python train.py --positions="learned" --tie_word_embeddings=true --beta2=0.99
Each number is 128 + 32 x the weight over its row's rms, rounded and kept within 0 to 255. Layers, rows and columns count from 0. Numbers have three digits each. The size before them is the row's rms in percent of the matrix's.

# layer 5 MLP down (transposed), 768x192, rms 0.0537, rows 375-411, columns 0-191
113:112132140159112082147125041059168190095083108109086112182142158086146086187113073105150110123071139122138135160095169099014129161156161087153122141141145126095141095096149096112101168162131138105092107126120149105142105168112107155064115132107192099129132130115095149170132178179138160144112119172132121115149123107141127133104138158108081086198180163181129152117117154122187176095160153131078102143165128088162125152074110074064106109191136120113105201137120097122137133145120111142121128125115100149084102087190161166121124105105133122104174152181148123103095154095147101075
097:129180173078109150095138216132128122065127158112102186109116116100150064049128201175084128145136135115172127162129086075086176122086169166136115190162125098127152122119160090119053166091083140165137121134122151136072161106076089117084131118093098052119136117134138151118140114123141095178142113114114108106195130096090145153134125111137148137089136141127122147072135111088107092209099119129118084122108102095155211176171055106134156143174131123113153149127121069130163094151124162118115128098123127155133104123162105119102052106191133105092164089125113104118120115088107109092
110:107145157096139199071128126113131145115136178171106129109135069151133116126133145147095125135139153105137137151066165161114166165085092156163097174132137099137088158144128119083135165093126115145175186143163114124107167120065189154120219072191126150132106153122124055162144177114114137105136163148061111080122196119147136097144095098126194217117165124096130116147078109156148115172138101074160143102127189170122097167095140084143181101103175150195125158173104139108113128114107098139156146121111066121132146048160125096112104170139177095147149152139128102152099133125119164172
117:125155122166132103118117106178138110083138102124123137126173108070062117163130184117142142171118115103175142141161161141158090131095104162129233137148116094090050043137134209097159134093125126162139120133135139079078100158115130076130136103098155202083141134141110137141094141117131139067135127136147138158110111129168136079143142238150174119096125128112148102123128130084187115141119122160155148135151137119175063117131104129125153083165142100101144158168144161166094112066113084106063097116132193117066102154152147114086194134114131171161110116124148103109094188125164074120
099:143121169156159243127144082196141164128171145129148119119078142119101087106165042114150138097136087145106113083125103099153118110147156165110121146120067110169190174159122185135109199054174111056163109170132146134125106129092088088145122180121156069159136141131100116144155148135172137081112157128156127141140144105173122155117141096126083177182119093124120186129095168144119132177143151092138138093152144159173115111100165100106108107182120141148179186152151118105157149105094123151118141112116133169121095105134159176162172128124153173174110091115202050129155158091116133129
105:085155179115136127061101084171184139194126162193146124104128119092146129085104152184147108113068139135146130096137136106130143103120153082138108129086126149125109154128151129185153138155139105136174146109136155105104168147138128117151153167147116068131121148120152176146163135148156100191098150100152092199103168189147087145123129106187048162083116171111147117151127105127174124148125155166150133140132109098086064196104180109071178117196128139177136151120088083149127236084133117119073187102118152122155147140097131185130165155106084156131109126158164115094160147101073153140
096:099109160047107137137148142163152071135198161150133072133181086129043126114116088140160138102165085126103145133107091133094176115146143092137146083126081137164120123185117083155095125076096121114119122093115162059100119091066102135168129129135147171189137171126150099115175087115143117125135189113116151107136085131119140098104114129111151101147141100090147118162172144105129121141072089129114090074101113183130112120119166143151100193057181143121122133095119133110153199118106131081153133104170128066156196146107146122221076121169099139147127121131165156138084090107120079194
106:157122108190118121113130162114084119137069154132145142139112112130169119161125189168170129091109181112145088131075107160152154138102084144092208093117101088149165131132163158128077118096055095118143138133143147105130129144111096156114126119051141138168132124058157125131149133112135107141098141137144171165152193123098129011143139153145122092132195133133112168105126174092078149112081102183137138133110107184131200130103098126115141081192159089124198173111174130172113163171098127088127148097104134129185124171105035108130065100123102139094154106163121116129095102120133092106
096:166206140122091126105136088136162162087153115108112164096151099101108077097095121132105142131090162087109118085150098183176154074143107118122112120145170121125064100147142114108155141121148163142149187114150035121147149123080119107055122114144117097069134151078067175171127129146144104135189129162119182145105168111117178156087123152144098102141184089110106174109098142110133162123109111106108091168141135116199099076133113159123186120090159160207110097137159189120152120107142122101175096140156160161109149096133112094102120079168119100088170088079189127129120107120166161211
104:162058144086126111123119131067101193138106130143136173116107149153158033116115095153052166102138125139161154116160154157109133159100115161113129155117093111063126148220136091086096179121054109178139079195130087141143102118100131140137128143127097090110144182139091143143097166119196112137107153087120187116118115111120161133173179088183170138113149173116117146125122126108147145127138151144159125126101151115174166100126108105175080186133077090141112143117182168117107113082145098127099152155157105148153151166128100110122181108079116164200091099062110119087080112124105128196
091:077160104113132123127089174142101100164099157095101092105127196069121080106073101158213145025127127101161091165072142117102075080110178082125131103078137154099130186148150128144098098159189158123131136103119182118148163127084135146093142153126149109171058146087124148103167172121126115104091142116173116130158061131127121116093172167136145077182120111156146215085154149111125165150130133152139124127152149113140098120137093144119134185109114111126110093123087095111111140151166090097147094142188132175140122179186209130110118155112104137165098078167149143128152112113070131146
100:100133134086098159126110115160149122138106142132163128127176114126118065111147172111100128102068093075131071105162099108095136075160147113070081145130082141162082123124075117120137086175092127109121134115071152121123129102211112082090110125109145143156080079118162136124183145172136195191169145167159111130076106077150136119148170114062108140186136130079149129080139130190134126181104098075082176143123165143100152119109139101146152123166134090084106066079125114076152108141110145166098091151120158110074147095137114159145134097078146164159153132139117174140057157172123150211
103:135133127101081187088120136130110153112104154115148172090117113065125156132163108069138087169041154127133105118145139157060116124147099128160104162128104145159087130146157193126096127065079129085159135124172185217179191131124110163117129134095123130125173198134143132099102123065119159165147167155111114155097159105144088121122183130176132155136155144118102134156116181122155130152180138148174112103199152095094083073142096184151173141171109088076145122125074106098128088120075119168152152160099126159140107089114145168172118180126118123137132061117118097098083141147143101198
103:109148102115183049119135111147070100055154091129187122103138140143131169082135117095110133151138105190100143072103125158131066170178139162123100132128200087136149128111130159132103113146156164115083150088146102127089081123123123149160107106105095170159153081119118083123109122159118152199134083085156157126164101140127130128132106111110171179108126113111139111172209117202094166126070164167161087142095172131112119137118141168111101118166157103214124100148129160128089187110245109164164117086115122057198169127112104147106119118133143148132108164104122136146138122126109137174
098:112112150187166131138127102122146113112170091070150115132112048144158109145193091153095198087120141111117100171098095191141150117099184186110112114156183102155140114153160160149102100053153162177134143105201112135134077118139113134139150134080146132096171133128087154143130110081203123141148099145145100080156090112080155161076156143148150127152123138152111103118118080082107144102125116149114070187136132124166169159073108175185105171143137111142178077105133155123184118153097124115124074100117117098151148119076069078109114079081162187172102123125121047134130107139132156141
101:125127138189121123142117148136122119115145122151135106158122172102158077168166124136173153168087134125076122106168081108125094083127166143151171133159127116060123126151151160095081182110146139125149109077096139170148105105215143160117128125082146156163092162148117179142171178170072108118131168151177143104133090084149148164092134123118142160146155103095096127154146135110095109171056132092125152111121114149100156107101077113150164144076156143132152121125154111051146091186153094183135130092101232149122102128150163145131147108122147183194090104112089041083147212122120143187
098:144090146153081150106087098115133127138124127119093162196133091065108114142161096111096177177162150208124095138078219165162119122113095157102103097121096113065143120134118187126119174142138110117143144129130150047122165145097093130120130123137098176178080133116116164153108144126056083118151112131096111137114103108098084117044034122152000139106090113106070135060125181121109095127134099120149129100091143114150118148180137121097107126119159122114125104135178139125108106110110121137109107089110132157161192103151140101159129148123074118140157095147167112149069118169151153092
105:135103109119072070173106138065196105090156090103152138166155152111088148108139123102124104140140112072124092066103134145094152145106141124164143096132140107152094090091124089128123182128170184128134142086111096092158095191146157137103126097170129069152181156121119168108134124129137182106114124125130100121133122117105101109131184124131157163130109115176121130144132223117137129146135114057138143103225099159111121120046123204169173128116187167161111119069089077130109111091134180119139118158123079091162108142087101099192196172096105149112080163143081142144105157076116133118
104:139171051121139075178108118185130116103078124146125107130077089098072135183173121111160140120179110118134113167148140177123114167150106131086155163146133139128140071070150150128118136134177101149135117123097162141122114154110119151174137181160173107119155157102091110154118149127214111129108144158116137074160104074058103092123127080163099109113091137084118111101113094102135154145121154124058160169151188168162079146113201146193096126017117144124119164152134181136146160088148150131131130137083168180099151148082115113155122064130081132118088167104090088075124150144122118158
102:112161068104063142124089110161188141108096175149111145104153108133151071162114141128142144108131107146114134085210197085153104122142224110076135140137149182154126118123139135103091127085141128129114160131152162045132122108192148142107072119152152112106110135152154161110106134129098146132135106115039105111083146089102096120089129130134102155132123123158149136150163103097138068123132154130100087123162098153142124112172121123091178106204180158084168138145194137064137098135111112107211118144128218091104152110106132144097100124197161141126146094195139171112164163080132117160
102:100185097149153186141160094103102145114105090102058141150135140151107099178184094104052133099079099149136179120102069156111145112157141176091189073200132159172167095154135071113094123143167102130096159149117189126133129121107083126121139167124161148107120035150084124122128087157132213148136108178088165095168170077133095158150107167134160168127059099173117097157116103106111107103115106092102136116144153153138118129099110141143117152092126120099145136092164117138144128124129167158155110187176105119134114105135137151156170080109189083149109148175184152107101155127148129047
117:245115135139101108199119100143127086103131136113154099102081123129147139159114159099128127163136185148131174132189146130111099173147132135110101141158115099087087082126131093121137119171098090057076113088085088152130130110144140142126197091147126138136131117135151071112049110147149157193168098103078093172117160138131108102112104112156149121191097164138130152112139091087125129220177181139077133122151130125126151137091159085121145079154094136174118135165176079111139126120140110100139153102150058143103175107121081121098090159113086121183118141126150153114202154105136111040
090:138084136136118143132106134130118142141138138096084086138192164181102156165144091084199164122169126147166179118091097146147105135166131103109128139071118123098120076145170144125100145079130171134137119102113161181115129209133116097125063178175129085158120118093194176135082094120109128146101156147113139101089140137136134106072125109130193081168130147154094126196144152071147135154111131122155111108094115091095087121120107107113181136111138098156112164021094068171159120093118125091179119162122140126189154153114075176151114129049112116134090109190097066148077142136095156104
093:117164092125120128080088125134131121098141115116146155161109080063111139113062147106112168112138150020084097098113109147140119139071100167127085125128124127045116098126153113135070097104066112119141152137148101116147154122100114206102157171172146114142132167093109104120109125097125158099150150142138103153066159094112109049144132169107095075136111199072111110102102093143137110156091159167096118183064148174164123134116135096089195136074140126083142141133140181132125165111109119143037074099075189150130134103109131122118092121095136137088157155160086116157088149129191149102
105:102137130142172115119108139180082116157140098097074164194105151127112170092111109126139182130150136083096118137131131070135097143109196157049133114071133155146047082126163182102145171138126145132128117133057118148171140083123115151149137094093085120142165100152139093156089157155105090122141202163080084094128115143158130067066137106169159128107116099151086209096161094150132129178137147155106159187068136162155107199148159143114131125118111097131109145117070131142115084200126128150106118150098107145118144160165101075178084136141078213134137124093082124127153118140155141147
122:133103113105099146130191157116167130145125128109145116119131115114121119150120197126119118142140142138108150128129156090118155133168122140099167132129143125129134198125136083117167107098142119132179100148132151176173119092097138057082186085149086157136112060137099150130129134113120089142129082149108175171141122163038150070086138119124132066104149085084128127171106136151192167101133109088130111125057174048107100163104157143172133095099184108187113115143131100068148165080095136137120146126166157048103105074085118156155185099149173080149145107146161183094133103163137080036
101:173118147120222119138143101124154063086111078093123118091179086153135151104145096083203100110156115166143107193170146089167118146118127052118114176118081066098200138116162142133130152135175148140137109136156130138079139143130160079170133108124155154146117134106152098131124056078138165135212139218116120141130068056090183134064126130170162121116086124113147113189145123170111113082147126101102123130133132138086068082135169143115140149105152135108161126095130085200125125149087121107150116088115077168145127149137156105136129135182090162097096126111143134153108171125133124173
095:157104115174175106174178119083153101142099135144104135098152095164151095154128103116192093098176158113079115080086082112146141198079190149146170128117131129149106160123088128159134086106191128076105135103131116122139164140135164135148091129140122102113113117126109177160255186127132140151136158148084161122159134159110163128056147107096131058096161190158129151134195121158107072116172103135115136099094155154133148104159133113094158163100118178147120126157112109136111127119124187128142105121169043083098134125115149162103156140160168166090114103127189176130116160175108138083
109:124111163094122107095103191106038107131130145100101126160095163108154104157111189094167152091145118093108154115206083150152085100143074112146117184134118091080148096111160110190132178173207089124136134147160150141171147198140100098165134171206134118089142102081137087074077176133215197115144189096138108140096065117114128115126174117112105137128151133093144127107088103152112145109092132125131115077122079086159128115146147139171150092124141136108124191097124145175157170121122141141115126130109156131135114158097173146196106110123118171167155135089170124116137142080113072149
084:089118177118099109151105124142146120153065117134137097145083105145135114183094174144118063100133115139112159128172136116111167067125145087159126052143120098137109127151109098070151224171166097156148130172100097106098141116139146063145107142076217092126067111117152126184162127132138097146090217136138144060108111110166097098150093172131051145133073115130140146149136098136121163148134135079186129118073110076092090114141156071126124171140141174100182108132134111123159106110104075150176127115084129159149118133136098129131151123144150110143100140196107188156103099166093106079
105:132082136123126058119166120178086176096080113132094147197076127076135152146102166127094076137151156089169152119107101139163132138041101147119183127075056123121188148186098078133146069144141109130127129141163121130085123126155105134100149155152175128170147123149204092111151120147078145119111165101156174127155156153125115101141147069124101105154100090129114192120130078129151121143184107125113110199143135115143117070131133087146106107168157138165136165112078088145138094140117153116083141163120158012125111130067149132124135145106107144221103068141114121124128098091109146114
092:078144142072183125118110160124111136149141132109176175177106110174068147095174146145088127108142117109104150138082079108160122124124136149084124135157124077061138086117124093138123208082071068112188145062196164175098138196129145116112070169120122147129212157058127112139095136135120125146152086126090128100135145080133117135139152112106089100177104114103151100073093152143065100104065139085156198119152078086093104115159057099135097146144107126176138157098128168134167147107119193158130138142150129128166144129167119159127142136114131206126164110127112129120122143108082152154
100:141098156125158140159148102178083155077143145122114186187096130137168149150152068139046124154156166122157166110116119121135160109077126190089126146139118118132099175091136134057076100108094148145125144093068142098136078067130204116142161102159129176104085119083168150167181084131099102131157130095135099096150145166193129147078128166159151133178129105113099140111160093157156127135149121151090093073092149113172152170143138045105113143172127175192130131139155117100138155104167158143151162104048157145097118154066189163096145121170143106142120098142174186157129153140140115134
092:046127143090169177158074133102184155140085124182166125104131146128140120044190101153157053230054114139074153104106153102096072164133103078110076169099176127114126093140135102138134150135126151123127108148158067167112179142135100105173098087116094118136159121108151151088156146139136127142118139109128131135114112116146097112154130124147074096150133178172136129165136140104100093129106172194109101121100164162080154175078123147190100161189125154105102143089139115090087082113138146116154140093101160119183156139182174132117187182099166124127159124169109128136161106138111093153
096:078170151088150132163137143191120168130094179173177152095115096110150102179120149151122093135079131100135150122084149120110109093123067168141096109086100171204146142174121156099085178095140131133100130193127127127190111165116068140141104108131121111062109147099142086123100114147121131118134136121139125138148108139206076033146135167098100098121135133115108137138111153112088147128132132166091086156135125146133162157131114135167097065126136136196135124132169224175054171155145162085109104127150146130093134093145073171103170100138204134178138140070164087139145149102064123149
109:149131124168092090155121176123116165087127150148193157121102129102143113129062158167159134100103139135231155153124160131147149139148133139068157069141166125102142107147148111156147123140131111087132117131180094117145119143152188132147157109117125118142154104141094110124136137128146183127102141126115133122150059133177191096133156145050124132119124101156096119117172126094162120169156154085140100104102059088119125102135151170079151117137141158171166168138094081219125167134130140155123024174113159146172111173161152094114135166160156101179121183112211142119148154170072152041
098:091128145141102136150130101107167115136157135150116028128051114103094109153068075085146127120128150101201189148168133178136157129136141123177089137127116100138107137144102115119182119094138140084104124118077110129134100135093153095106145125168153171070071111098151145069153118100124122082121144122176104117107110114123078132135113145074143125064147105103096105142120087175181105145112035095138150115128149174155128165130151158046150112129169185131160139156148126182152117082181114103138125101104152094114125136060154130100125095096160128148113163159170198081072100117162153217
# layer 5 MLP up, 768x192, rms 0.0815, rows 376-411, columns 0-191
101:129155059110147143161124162155114103123130121186091109097193116113080113076138092123137148162133193132114181107070149117117187064123104111138070145104134081154124187167103165120150071142183122083185110154109108078178078079127150182091080074077158152143110121149136105094082114137117133171151159108083183126093134091157163142128123105174180106140148101175122084095096110153164161201116180124157132145135134138127142110109172112142112121179150087085107096098184138072095144117159113083110089173128129111147120082121092168198129135124081089129149147118124102184108121154133155095
099:126121061107116119152146093157133117119111174189158170159129086148103101072080131152154139115187080090097215137111171105102135149124097163077128094135128077169190115156138144158124088132161155108163131165122117126090147183106102176128194125087146152109135134094131131136134094116127195118138162083110042124160121098097204065162120165127118106147120142097119105183126181100143063112137159137106138068124085170158080115125116148122131148097075145166174153121144086135159157110107119136177141153109122127184118134154161109107120146119184187130103069152101083130137189192109106071
111:119104143115139134132113144147104166078117118202131182109127168148118168119183142105128142073163102098121131081162110176122158055105136159063182160109120105127153167117197187177098108179082123109179134157095135060058084176112088154168135097074124132084108103132151107149098106161070125127152071111103141158178122160143173060125159126110172160118150159068142096136141131125169091163084169147097128114136124102140123136149144081113134160100129107160110048140123094162109108131130130135105125168175164103083102108130076095133135175180099166122204145118143094119088183132174119122
098:132101080213164157099135103141141085161106139130158100182152123150106117122114124167158154102063140136121085107110114129106108133082105113120105112068164113140159149120204152111166166127170110162148107206101124114160140134126145084179163163091178146083124147121110114046178108157075135189121081156090152172100143105107134191152115077066105078081111123145085107157163118146211107133141052158197165157101131114108128095167153161149126163153113097159141100070165105160126131174090097139099139131141094097170093131111130138161153132169148150115111071105112139101118064134086134123
104:116158058128116152116101145094139121109140109082089103121187065141157185120158101080110114139124150146099153124173120160148104099107148110126079067140074106146143187129128144101138149072159108143103151126103173128166096116140131170105144066159139154074148126122143074111099091138111173134090114188146121140138144134156190029098148144118096149200132136119103135104197155127132127115091131119130168149135151152115178130113245106088146152119154141149165091149146147133101120141061128144162132153119095048076134080161132064129152103108102099150170146095087127186076153084165171117
099:126167118125163114147135136110186106176178136186152146089082150211082115119147155169147187149138134071177132114160119111126073106121123084081149137144097103092142113112128108122144029138151128110090095136133182149144103191112135147171150091138099112109104113149153139144115119173192131080143137195182096110075116082125133119153150111117148156125195154176122083114169112120096125145068092184093094195073113129140055092075158141187105141147098106158086104122112117164107129142116121118171156168111120084067154128147089124122148179111097114127134044133144113131167141170099102118
108:138129136173124133121102144126149161164142138139117136194112056142118116088150108160155112116149157077121151083108117102115107102106102134163120139134139154176160101069122171059117190108125146071109143108131195140121129161138098140108067104077125143067154138133105116104164125142030145118079064167106126166109128142092141140151153116201097138151115064139153048133118097132073095115151156104143068146124125137110110126078154172155101095033162083095134102086167169124125142129189154157125130078187134093146138112125189129117169187108114180147128057118116099145142070100107121113
085:145147081148166168154128095116164088090119132148110172138160182090106068123143151181145120114112141095127146121132083120135098110153113130129095157095130143170136107132144104170139076144179116070133108141080100059160150122156074098174109140151051119119097124131142119130092148127115183154094046119152101127108147113110138113143177143172054112106221123136142174104129175116110145065114090106117146102084095117086164124096108106108085045104092122110146128089127148123198174085135133131094133122101079086149139186112143121129075178097157094165133080192092047094137174117092135118
097:162154156147166152104101100113154113093123094144137082098113142122147122084102159063177117133143095110166201117168129132101084084148081178074127116135079088156102091140115125124117110196150135146081194063187135105086096155205114170208096105126080158115142102137129153171158137115122135126093150104160135094121110076105146126119117140163099071173082169109118174185144119156146113105153178191126155080090077142158119185076176147135093150109138134114155120165137142071093156147107142101092198092133125130156158161183121181067153127149163134131098138153118125107182120159096120126
091:202172073163088155174154181135207058117122124114108121136152126129105128198133186140097097105173155098168114138146099140122119113147178134100126057174139130074178146133107133191162121098132110151122149125127119155113136120179195124145167054123130053143110099107140125109103158116153135110094110138126179124104116164194147105143160101134117119114120167147122176100080178115131146111165138086213129150087120179180143130114200136184122088096120153172170145104107135110135099149132109170112124124099085151040083125183132134127172107108155074126167128127079139179110122096132114113
099:162107143147095186145110185118089142120091088158157120163115195181096173168171125091145172102129115075106160129112128123123128142109140135080141085109209084120176185122153193105211107117064090143218144142127129083124135149100234126110158127130118173118090161113153136151101120149187154109075143097172142152128118141094141177125124163113090131116145093120104150114144088113096136097154131136145142102123132083156084149121132113140155103178148075088110127213139186109135110085055087098155141100109125141134091118127139160097146109178097116104104117096140135170119063165122112083
092:148076194074143104135115099109151103115110169168130126123143146142100164156081150097133167122106136145184120095192123136094181122164005098088110098182178125128149135117123093137129149102124168103096140167159114146139085092157129145150114111167109157134129134081118086115054074083159127112130158175116129121137104139124133105101126139162149089169060078163085110170153088150096092143124113115114121113107059073075131168095184125175136138171111162072080123114113105186113114147204156110144151119134125125110193148157133107121201101097098058161183140125130091161141135165107126141
105:085107117190132086089091142139153150115200108087124136118091125128168097115147213137124103127158135163199143102114153163188102129141057133150139128113172182109174150192180126187122151088158092118095125191084201147083082131116149143163107094130098141086187142049138117147118119113076170139164077107144121078111109086156132142138134187113197127165139129097148097153122084136084158144143134146144155087100096137138096102175072127173113111109125156163101142141120111108119107185147100124133121117106075118182159068124104149104131160126122136142168160124129109074104099167176076088
099:125109129162152136130125110074126186124111147147129183184136122138162112139137187120127137084127126089153165105144192127103157164125168194131130191055116130115121149191157144131215149097148101188125058130162124124138106077190090090158120056111113127080181103163079109125134162112155124129107065118054068117126133123123132109147121149132120110151148113124131157133151071078121049158154130200186152162137120141094148078095067126120144071119138149145157147091128141136100061110150127203084132106145155118102101142114157109188147117087082142153169129151086089119115109111106144115
106:114113053115163133126040182127120116110122094170035144105138129156143174098156138135114090122165145139137109083148176097134126125089136103155144153137109196166107126104145103122139088112131142143092117094080091146104088128112120101082134118147064125118116126220135128147094081121108138109136109097118121179150168177190107171158119068102118130078079117081164100135136084121146085143086133150149125138112092156124188111141128108079099115075111128136077083095133121159108193139127139101095149130221134099148174099174141127110118197119133062178165198127149191113161082116121153137
099:169156123081138146097116131081144167156130132097143103122166107104151090080096114152122143132084095154134120119060094114084180159095166130116139058156193141129144053117140110118118117131154137112116120105166134187105153136109120125112104061107120099118032137106074114111115143141082089153141134164130092114102124152109109150167127078131115125107158160117079165156163141127151165117111111084154063132134132182170173171097179064106142198165162135112114135114107142094156082105078060098096212106135137049155191149109055094136108139080140080153110112153192125127134096105119152144
105:154066132113100077144148129124130085169090106150130153113101159190141126160139060154137155120115183099103205106108077125159163174117118060139124076133117119131146144194137152108123116157118108109111114162123095109094071099224117107114152145085140148118150119132097144098144098170119137082084100126165089113124089176122137164102117172130105121203131145059129217091100117140150066177153097109083113167166157116127151122146147134186108119164147145094127137162153121170181137131100092097171127116140090082157145093066072177182111139137141102128123143121079144185098131054090143139
097:158148134139129150049119141065159155112161131135105101155122214152135151092145102099187096129141204145174159137117140168186136185118145118112084119160113130136131128103081071122120138088085111171140144155108135145149181113092136170162131172145126139081151082086098117137089127133084167142130050094106199156143106200128186152125142116116047151167126113147121099138174077118087112161143093121087164107128138055135123171128137087117109105147153108152147112157104168135114083133118126176148159171090163063120096121070100182092173143154105087134162158141117105122096087101198119096
102:164137169096196105126141141236117116134175070168170153107112119103092085065077115083067166186132125130176120133076150125148115127141105165115165113160188139112136078084110124122096132113103100161089124107167097144156101148128140158097137063149175158145077104138111109127097172117081160096111116153121181050101092106124169113166184152111172151110096140041114103145117131146134089122192124098150151123103178106084100100149162076153122131143175118137115142130071113094187153131094113113130144152098146126152162122109191146122171159157157098143084100146109153126114150109058163098
097:105156138182092133085135149130165111111119125161196125167115128155124172145109096155190167164155137070122101095162099130153120142148177149156168081146098154203064136133140116104094110116132093165093135107075169052150178085074133162130144094153118131080193096123118152142151095105184075068114120099142121121159121143098117082123130169164127128119146122132172155147140105119128157126125112110114081116102133179118148063091108149109169146147091168154198161119138103175127159136158093102160046095121168127104092136090149062089174185118130170147167069092088119140188147116116103067
113:133159104178128075126139133140114153164121131109132104146140097136166083126134106114101131170167115155122176126167105150074120143172068096102121111173090148159165103111153088174104099139156111062072131201104109151108199137114165151091117105167149128119170085118079089151116122190111092171091114169075125143162121174092125110085138202113069139129087143126194146152136197081143154192105082156115111115116073163113118104170075150096130113180160075080111114132172160109108128123156141086116123092140086103099143156182154156116129142122123145110209122057106112118099158129104117059
089:151166094141109164148138092132184113195148150149089144143128113152138133091122171182100144170057116121153175040080137083138180162156139176105142164151103164158111092107167134160106102085139125113088154161127184139157132131134153175164118158121158131146112106119187120129106105135169145119121123160194125097098171147106119160166118073117114129109176183125153087149108138109210166102135104146119090141107118121089114080197132089101121192091138123135112110150141135184097134080201143117139084168096148176133141120115139145110060104149190135092100083112185153111101083107086150045
095:150084093118172135103165169102162068125113091119055071123164148113137090135116096128072111154109115132211165098107056143156144184175130131127063130187107131158110123102197096087120106155164129134131134087166167175152120074127113155106133172102106150123136133167122109100136111099201142160070077153126203144168137120113138129128133121120136115109132169143119111156135115122128109165153112104093151194147163122123140138105147138171060105082133175113160105080097132109129153069099157126118127157093062118145120129106116143131087089165081072141172050090136127116157147107100208196
113:170160076142120168082122163107116107140141120181054147118118093191110134117156102120089148115128100143142100123193047053114118184079094152171117166160080098157110142157171101155103099175130166126117162130199164149084098143175131180133153118135120111076120132096084193120111121163131103132168178071127166158162129127097133114074139067093150096078119207070156123134157133105112086162122128170081137120111118167166128103103118170119129137118125080103103162132120080101075106167104103161111130185062110099128121056167124180128149094096140148119083140122122141151119129154092147153
111:081140152167064128174121126051167143081105118157128149196161100102062157108089116142191150086102186108129187113143133090118153132143159144180168071113137155116098083147139139090134122142084154139108083148203119085138135134086089129150100141125133117175176131116168092112173045108136108144133094154110147166067084116194131122124138107170131136097140158112140120096157075109112050159118111109126187083134093142115188126136178111132135135086056103108136157114092123177074143124120070134100135105152093184130155112144113133128112104113135111117193121122114107109203191093131162132
097:135100165175115062175122130080159182139126142108156127078150115080173106077128161123143095176097118176131082145161095141148125145124130095073094124115170160092108148094148093108157140171172173120173129069102189143136110148174122133132119117092057111116148066148119214137121148152114067111120140143155157155098134095090132139137084113185121185099136159174132142120145193089123114199069146135148124163093158106048138107151151088122108101150072131100123190094165138125140215187128141154193095089113137149084166149148134140095135160091121127109143156109118105125163091119097138093
097:106114132100143197134166174161103129158083118174095145161168123150161164119168106163119127114127105172126145111087114170139124145156057120085068080122124075060149076087159131162133171209150171102097144120116225153104142139083118110074145136143100064147146068160103154157099152113131124177090088100117106133087154147119144098095144154089150043191180142081135139144122093180135100096120098162169133083166121116129141108140142059133048085129139067136145164116115127165118135114129157055160145171111092128113123084126109125093132106133141130136128092114155134159142137126179141172
106:129095139114143195154123190189154080108181060148111177132105076117111171150058164075134117176152157100171141114111140085132129141100138151151113165138125131107163112115197101105056149085125069125115077099178185149171101133131111117138140094107092120136127082128138073124112145072134148097104133120107157162153151140166089116169148172113142091127124181092051122122124161186141088154161106186152087121170111101115141139130079124062140123137083146108171166113138132146137200120125163170090108133105093126107117130143160160078200177065109120125102106110116183151188097107110136106
087:126134095140146114104191104130170135111120105135087140155134145140130149088131165090096162096109138089110124171115070085093076191120108163148110088120101113154139065197167168130123092128123073162127152155157104100156134102150088127056099120166093144074106107158127150068135122110133083114112135188131089139141093004116183076067150129135122093107150061187172113154144111138111092152142165129149082156109129108128132086133191131118162151153137121143087158135063157177115136146132146137121076069149105082146134139102112162069082161096133118145145142110175147109137114203126105192
097:207097123110208128175104143152145106089081161112101128143164115167138169121143131137165132122156087143154164146075125148135163106150137107126156099110123146135092120152183121124169103112184097099114120168134134071184079116184115155075136187116154104166100129135124099127103127140123168173175136125157175128174143176061151139074125103158092085179123077079116088159054071109133090109148106098127138125115118160128091097170135059158144085162107178110167191170099183113122112079125174090139070098092123155090157107143140137123122037112083140110097120150158132118156109072146127152
096:189152176085077160116166118085142144154093114112093176093117151126132192175144112142064156087098122102180109148131154070096168106108113109161104069154075119101125184133122123119101106095111191050111165139103099119124121139084097084171147092139100174134135110056134046132204166062138103077165097204172096153160110112101147100102168146125135075137133157120166069127130092147152161099183131148182116113164138160108136089192125123125104108109156147185138171155140141138149139088112168133157113143159151142117130133126133193092144163065138099143128155125126129138115079150143123122
093:169150132117136143133072128108066146154126185202116107140162084128146122127129099115135108114102156173191145142138112118132159094181126162102099144121143131134085107152133050107098181048079105117110155140135172065173157100168141140111110094095154117150128137123074117162178077148119103171155099093120162130184139220093145136139094095111143086093087125081150149095137076165147141151145117085147141087152125066135096092189111152155094095109124138142131122163102165119171135143149127098119119072134159138139089172111141105139143191097085192132180165109165095174065139052146089148
094:080114091179121091130150100112119135131110134187146087154115142103172116135140142124110129063146146112113174176119107132099121092122115113098165128125093129129125160106174114115119177081153093138090112151068096140144136105152164178164138120179115121173119128117121102079114147088105080149128108082206122118161113120107169153152152131142173187133177077170068134151095112198075155159101092134134098098088139098154115082045147153168122087194162108130142182178138054121087138127170111148123089089074129150064087106169168117176082128118117126083124107105140124107168144232163158116
098:088108089128099103142185133127063156137118153213109174091131077114103104133153132113085120095105120139152085188150144105048128141116126078167119165101130129133119147123164153089108189088145101142157091135131205099141127123117138084132137060171061123204136156169075144093087162123161100102101105140146120107094073133102133130140140116153178092107135168150122090058186106158097094143147153112101126091140134124172115159140111106160114106134139159128144159136111152192091128062124077103152095175101138119103094166137109086144074133132083120133144118108152217173173183171080143157
116:163127182154145091100143189074085127172108125188113161112075150166095105185102132161099110106129102140120137139111092106170132122126171180143072033116105128105181139163148118107148157176135091145142101111122120091179144124075105115142142098162112122097216103156124125110136118098053162126177126076127197129173148103162139179156138112053121114123158129110118129099158093126150134153166118116176152079136119121147134047118152116074128136182111174138140112122028157160145146112121144088175154180120107134154167143144184100099153151160145098194069142115167139156111139150139118107
093:099123131157177131133173108130125144130106125167090082111083136096146064131093130151117108122105174093138162097110124145153160175188147163160086125128103129123130119078133138135151099067097149133173134070194092153166147139100093197069141120091106082080144095115127180108150148169155124167125193144161170117114173155129166139151103156085140081083150034130148165125102151089092161063152145161127151181133079126113123166126219110143174123162131099164134197127097163106120130162063113155098157108134141098158131158115117175130190157061135113097092094104154165095090085131127114140